Each number is 128 + 32 x the weight over the matrix's rms, rounded and kept within 0 to 255. Layers, rows and columns count from 0. Numbers have three digits each.

# layer 5 attention output (transposed), 192x192, rms 0.224, rows 10-26, columns 0-191
090131170109123080166173152111112122102069160145119192130112179162207074118116184117103114157132123150115152029139083105109173099125152200082092108185120196167134103120087118186102166054035119086113117109107106081100143147134155088135140139101134121144161093118120139120087108118121114149084169125119091152060108153145136113086121140127128129126173102170089121151188139091103121078162105098101122117080178150146049120131113129146116107169184148129185100165137116080156174063086144097104198141184103127064138116128100134103107114174100130196094080119135076133115151146095147096
118080130140143059145128117071139155151192130066136129086109111161183184113077114140136101101109072121109127165059069141142175096112080132147161150086083136122186136224119098179056086162165158123204107190118082143090135138070147079110207118092173076199147133176158147074129155100107174170136116100181150127050118102146102235184110101125134160138128151131150119098139144135153141094094085145142118111088182082087120142030114110084075134196131108134162130171035130233125101077095095185150118121087148156107102210113145158133111156136124133171134119067139113143141167164082149170
116147065107074177110127125170180158106184109082124092193134127112131087118207102157118122084088095151183163119140108125147133055119174109169093165105109080143111167101128180073177200108130126129117132141093167096012146149069140064174174140109153120084130124120142097063153085131071113107165087084159129128053091132132165128153108095074160134145132133090149111127108079156162166029115133148155124181122147113126088113128144129093128137117143079113151193095096110077188201124134073094119177085131136132114104167146101090120112120128072163122200162128113149120170111108143131145
167078180164164164157091112131154171145183158168111143184126144143108063142072145123088188125107176127105129122127162085124094132061128115105149121173077138087076214119152123171084099140176119169184086044158124173109186191185160149165091126135104115116166158099150125059108120152158123148135103079144161143103183123122072104120114088123139119043099135085088138146112092075121153062145094067097149116121167107143116147182109156104160108103119162122169145103108119126080146121127098157060128127080114162094081099150074040185103223130152155117103124111139161163154136172180151153
145095110085081132086116163153128125130175109212155126149117106106126049140141083178135130109136143157150164109133039118138100103131138112176134099154159120130101092231115059147145117127075118143151095109109119171157159093157065128144100116150052148103133140158167127155174127138103152094073104149217125165153105060116109137095109132125171091115167147115101152110107155097082146101116118145174132087072150132112149046129158047081116077113179141161112080114084103144122194130182123165100190220071152126145186152104123107151101191062162150122109114134138176154099143129080111131
089127144092149090104069105082141116116149169158125171195140147133155200138187182163131118136133130153159168144130166198144135196161121116172126168143113062153127142132123111175191097153153097147163080110173125128120074100186173153119125089112161124182039124032120108097122109136100142095106106143108110131119092152136073113111161106148139038087140126141140096099124117135098165131172125096076105183154136018083139122178114110147083196180141125097213118155091144126101168199109088107121190163103165090192148080106161138129119114141153092117063141096226134120122110144111185086
156112122140085121173130119095125081088115111127102093027166197164108085145135098160151085084104109182142150121124133153172204167144117117123078185125166161110127143090121168125162100145100081069064075150074097152150120142140130119184142186160057194158090122089152142202114145120113093106148142123162131142093125151121072166150170092111111146135092135102150078105134203104147083122096125177114136159112100151121132102152088124206152091225136124148171114127037157107123151215106145070120148151091171142109144076126089149189138234106132084148158111069157085116156084103135075170
126071084176125109188155122098143159138093075125079123101090126131115091040140166138170128194138158164182064150140139134126161128108109161174117155140083115134097157160125153159187036106166190092153174182137106127171131107107120160111144077149153173135174131143106146201077122117069187075158148110133085094150137104121156091135120060079101109089088141141145156116122069154138188125142084212163096210091144031103122087094098142180154118084059197132082128086144109155139130128083097180177173106116144143143138104147133156139169147156097124148093073084120120133142129085143083114
127161126097096180141094179226208150185130159099104164118179177167144136119100154110198133116121148104102113125128148082106170066200145096153167138126076056129094131165117165107060149125151066155104189142162112113165123091153146102092077140122084157158109153138127145174033150101133140119126132149173108146148137162126160150108152105144120086126106139149132088083169118127118181118133106146157124130178142114131098132144156167087163088110111010094165137133128124131106097143081166158024168082138122118127044128105159066149086146084115079154155110131142104131147168084125179148
153133118159156127120087179093127145132095132131143149129114138143198117122076149212108163096052177122115151155102057041132098098157217150104116096165129146090067101062139102067095133161108112174136111101176103110070107161116186026169141137094087150169182116113149108144146153137136083103133114082163145183132055095088098198138150083117096102108150148106113121150154170136186098144085135172179160133125057109150193162151138092159080104068161155095130113147160067144147131094113134129135068150152132134159131158137148150125127071177144105129086115083098159106105105119103116081
164195150130153194107108142051111174142064095157062149153141168101174137076159135114077168100059160116118090146131114121167166104118098121111169125128168105091172139131154101136142136150142096158121137139081135103119189139127078141086170109135194148204171110105101153166149107073154135157075127175109177126076063130092105117067158170144156139129136094109118059193087116162162081148121120122148155057116161108133133079127138121159069172183098097173156157136163127128136130091120122164121182122094140134142149153156110091146099096143135113088135178099173149171160132117152068165
131166180101108053128164141152178124105146139174114148136115101104093150130116154135176125137168153076091154150105099160175137127166067105063065126101131149122083084050121138161186119084227072110105124110121083098127138121061084110120107086094134129173098096129084137134101115124153151192132119142143086123141150152156118117143133144110141199156117130129136142165102099105167099127110130150207110136174096163076142154147144079089053088095111084088181138181093101137098179123105099102122130154079166126134099180154066104171113138171099124083107122114102153129128131054171094120
156102120147182135131069090179134066128192141131167083124209183142137138157149176087137082140128133175154163115120086112145076106186043175140102097133130076110039152119119127159092112173134105122152187195117141185151144111124175092101128156094090101117101105104116166159171080139147156144135139075077086093070130140185115110125121137145154130116124153134126050121110110069137112138135150064195150107125100149150118134199109128128104217089092106134117120110119185161150165108114142205130109075124175094107094133085116075099158089153141084116178104128087117107142180132197090068
109086138171088113122106103166113128132078127065161155161132177116102123193164097122171086068128099135171122147082116152203128156105140090112133071103096119164135093118116191137098127094099114120163165078159124053133136145129089120178089087205126076107136074142081171153063107197128096040125133080132116125106151101127113105084109157150162120080117127176150147154151117092135084105099151147177095179126129070139161131052086124116122199118098148131164147112157163129149125064126202135091076167078128097155095163163082187101130058108173115143162115168170113160074050177218145127
091177147130085104113129088122093094155122139090052132160158149144170128165107106180089120148154113084124142095118153131078156140176147159170113078160134066078105131159076154124180075180091086088124143120127140163121148150185079196184114151113141125204080166187141165187142110175148168085174145165128093119085182126063146188187112071155116130115087142091132132118106143151159198126060121137158147131133132165066135163153164112172125148075087115126134165153090196147125178131135143132126126141111097126138135171145127164139072084156133130176162153173166134095150134210160087100
162109132085162108097122158121164126175046125077119109079120119164107157137127161075089138136078096105132143138158078155101134117124078138148111164132154156080109161092160118160167106157085183146154194125117141088153121251112151105099043142160086106206127142076079162126106151176091097089134063097126128170131120124133165156126166097085077132089151145111086112072069100144090174133121149085115137116080181126105065143085113111059091103178225118125124091165120046165110126147148150138180139171156172188128103112162134153194099181168157129122146169211158097103112143115132066095
128154124107083111100168109148124123095123132066085094154130098126201182182150115135132157187186126121100121073087084108173125200126208152128115133097126137123062060063148162137148099054123141164123148145150063158093091100096144162104125176155120139092150145169125164099124149159056115088087082081137163111128193080097087131108055136163184162151108134050158148083059132069125099096159087107042139134100068078117132140205166191156188184113179118070121136130122182132152109136123142147161176164082120132130155157096145158128140140148138192117137150114121115083101157152169139149
# layer 5 attention value, 192x192, rms 0.246, rows 11-27, columns 0-191
126177109163071155126050161194068086152181083119140110106092150157099108096159136090179103112181167189122110111087115092192153179157200175214064187117185143189103117126085175144104210124137122108096071124108079140085142127119079145140072088106157116080126133132083138086141120111158072137086127073081071090162127138117085060065128130178132168082102128114128079191100146153169118137118122101121195144178075102170185112127210180095131137117168134118088176100118111137118149182120101130156045245148075138101163140134044119075098160165133112139137149145151165165213155077141185081
124104148118197214029171094086101105122159115039074178082134096168055133137086099183168051144175147050122122210107183152121125151054119137144097066118139128142137074122132120098098173113129101153105149122158053095136127160192094102119109185175113166184145151144056111114131157146163179173069169158119069124173101131125063128113102181155154111089118114162153150133117136108127165171130149084086126099125142103191117153107117106159116108134114092092117143125131188143099107132105111153126063097123092148079102132107089166155160143125173098176140208133136120115104130114204172119
138070043020132151105164197101086126105117118101111082119189123156144165142142096095088166072177086131107154086136157164097152091195128170118149094153134151183156082152131151165146119126126071054098061196172103097148190090100185122086123132110119080112176085149180092134109160148060197125152140111070137097099079103073109134122174156097077113119167113160119138131149082153125146172163132130141139129160115106178160136095097128071107127133180088126068126160120174098121047147094073138168176151133103122082156174160138155130131172077147122090136064086131098149113149137155115118
188123117119168161153116093160145106115098133096168110177207170103107066088180143184080080126109122100103135128138158169094204063074151155158110105096088101105158144106132181137121181129123122134076146139110113083121126162112155147106115139107167136137103101154126133158150098129084132132122235091085151081110116172139146155169170116103138079103147124128154156156115165153165164164131126085086146236117157091181110170156119189108138131178082138194090120124159146126130083123181112085157169195097145049092157076133131172095172079171113138124129093083099108123173052105156054148
149143169089086129138119110161118162157081168129138132204142118193134076131137136080088093077124152148095159165107061182133150097071151143052140127102150144130156129107139181164145127127106166108127135129156161151062115125082169077075099163089093091144123088148134102141100140115115112093108143099140147136131129108098213106098117170193189208114081125130128161187185128101118113150093164160203096108189064162106148132127096149104164156094101149186046082111139068136102152074131184139108078083144089129124177197089212167069126179044150129110143168113136186083149125139179081138
109140104108162113123135121082160065141166106149123131183181112110122103067089164052141173157193152161106116189132126108132120072061102097122115114180136150089120154167121131081087173127094121180120125135240143208090135087125111127137143093138201151163141112133154189094124109095210104086053121130131124134148094161113145134151168162071118146162090089103150075213092121173152139124192100091092123059154140119134082128172129162101187139102127057206095127101134088135154105089141127107121151077203113126114103156113147141088160068083184137102139092117106145149078122166123181093
151141220100112108094125196083074088121137063097085143195063102120129123161159093138126148114153141112115080090103100144084111101119175134182118100144181143092112104152136106086167142137143110168139133136166127073052154162061135124079148142117132091147149072133118126152059108133128086130171102193057155115157098135115204148163155181125114160208145173194131113149027147152097087100136154095133154167095106154131154189162159122131074093129110164107148096111121128079175129144141150107185093147148084162161079100058085099138120171130143131083132074164137128170165126145155111117
136156162166091156118216135090149193062135154168088137120130128139072126091092155154116073107184128067164176094125168158171055146094085158128143050135172189062167152155083080092154120122141114137145045141101180120126144159154131191147132115119120121095165127096096128141153133163113124117076135098210157103127078163117174077092131107100087195131136097122097086131150174086082114116128113121127145134097180115108100093069137092070127179124118163118090141191121188117146118087100108113108136089112073153107167189123113156030163082153155178107106158112121212132126164103164184136
087203154095131114110157180133162111171161107124094067139177054110130151156132122113084103156136157124124176130150121134144117155143087155112172182115111109155140119249159191180093079174074161098103037203102120144129112051155105215169145139152083076032112191089085106079133126111112130088126166107104108122151140128135098178116161123102110089126099103069144166147069082039045111107159105113157171146132111160106135134058131161089087140148132150158107117132119108184123108104180121132118159127132083075123151124098090108224131095129131124174124138176092065110091100111139123164
099089056115154127206161145146135169159088106094169121104100089159119139176068073137133071091125177125108163097157204131119106116084078134133105134178173137142067091120090154112077145129168187115138143158185155174103112149111142145081148053095080104141116173171130164092182109125092066114142125081112127128112171132136037113113113134183113121133076127137083115132125125148161106098112127128115127129118128125141108152099121130122138106153160160101159088082165060218123170140171150155143096194134154098120145122130145144112135126083116105117155129121085091043089156161131157106
131132144104098134064125170123151110147094141149086151143116126171112169024158090113182083223192093133120140111103113127120146087166121127176124120117114145142144116140113143105131139157115170192126176097101134091133109154130135071197144090197125146145090099091136155160101120132108132060105075090049101088138166065126153209096091130182098105115097125133136123173169136124131153147093109087129149035125149135098121138118099153125122133148190151130078122093127094164129137152089186161130128110088093111060117145108147152105132130140101104177151082127143126083074142187143155170
158122174166144061153147145075090153134081112158128118071124170137051188108082174132146147163127176125133094132140114221204106149128189111116161143099115184196161101196155143151144128088154124138188111075130110176135115165109157137143101088125141103187202192173148080133117133077130157064027182126155136115129071074117110149019125104126048138172152097153133146151136135103120119161107130092149078181153160154083150111155162105109090100070120145120166169111168112107067107140124146122104174132150100088145089136083137146103127140096197127122103097113148123041088086120167175132
127141116133103174161137132186053115134075166177097143131125100141169114117081109219121085192169153105126154122110094190120147129153126180084099126116117086148126050131170053098136135128095158121122136129132111117140131118097153063130126130179085114081163176160105051101185208153181135104146141099175118122188102110158156103184097118133022101162157133120155102103105110164113188132077121128080178149098152130153093093207137137110112108074099135115134137143136165157162190091114155147147172092213161160191162228076110049123197108143132102065115138097104136131095142150079161119
174117161141075076131147107098183142096150157189096128162070139164164115131148146124164081101207104116140097136145107136107103132123067079092100123119129163150111148140161148102170170155105106104118104101097133120114122075175123154164114107184096174091147125138113080095116094147149141039090189157074175140149083126207091156245163076082127127111115121151130077145145159153151127084153100140150063119159121090166118100097025164073076103064179148199141150066166120133139056188108163129101110151162140131103128129074184141130121124092196173098117099104110165122111097098160116160
102140139150106071216070146123131110192171164072112146203151118063159120111065102117139115014158157137127122156173112134150153090119210088091132133164138138167080075158088112116075139166168129116123137138127161129153110089081086121045200068145112105113084151083115119121095108132097127179170137098126130097168080162176118125136126072095201087136103166146167177095115079096144114165222143129169159096154090129133128107136167112120116097103132129104103121123169150077126103115114117153073162154058120119096142173085119083134197165151113153156094134136141171130131175143145193113
143037135168155126127136081119092187148110103158153175088153137104172168179127121144186090103050120167147154132177061187156111136202137148118097160148103102066146180135136119134098139189038139120127101137074093174108096109176111106106138164028162107125122136059065083157066141108172187080163061131162117126180120149093165139192109090138134119115117177114140116179172235128156130148089161143112139122133124101234129101132112170172180158101117081107119144085152059135160124175124111151126114144115124147158066102117141145144104136121166100139061104087143115156136143171115109230
123148125187129165148105168069060079144139132129104148065093085164164110128138173144128057147148100194132183202106102102143155138163200137186127159164167132083167161158107108077113150064084114161161116077156126182135095129092087099142137158136140144152181151113110175154161123156135147165102128119131144117106089118144098084119090165145197125126193117114184112087144129134066156153104158150166151145097141160069086129091066131081119156151154127151170066188153116053109077148108137121132126114118089104129087166167026116170156125107116046094152113075097072141083195088112123125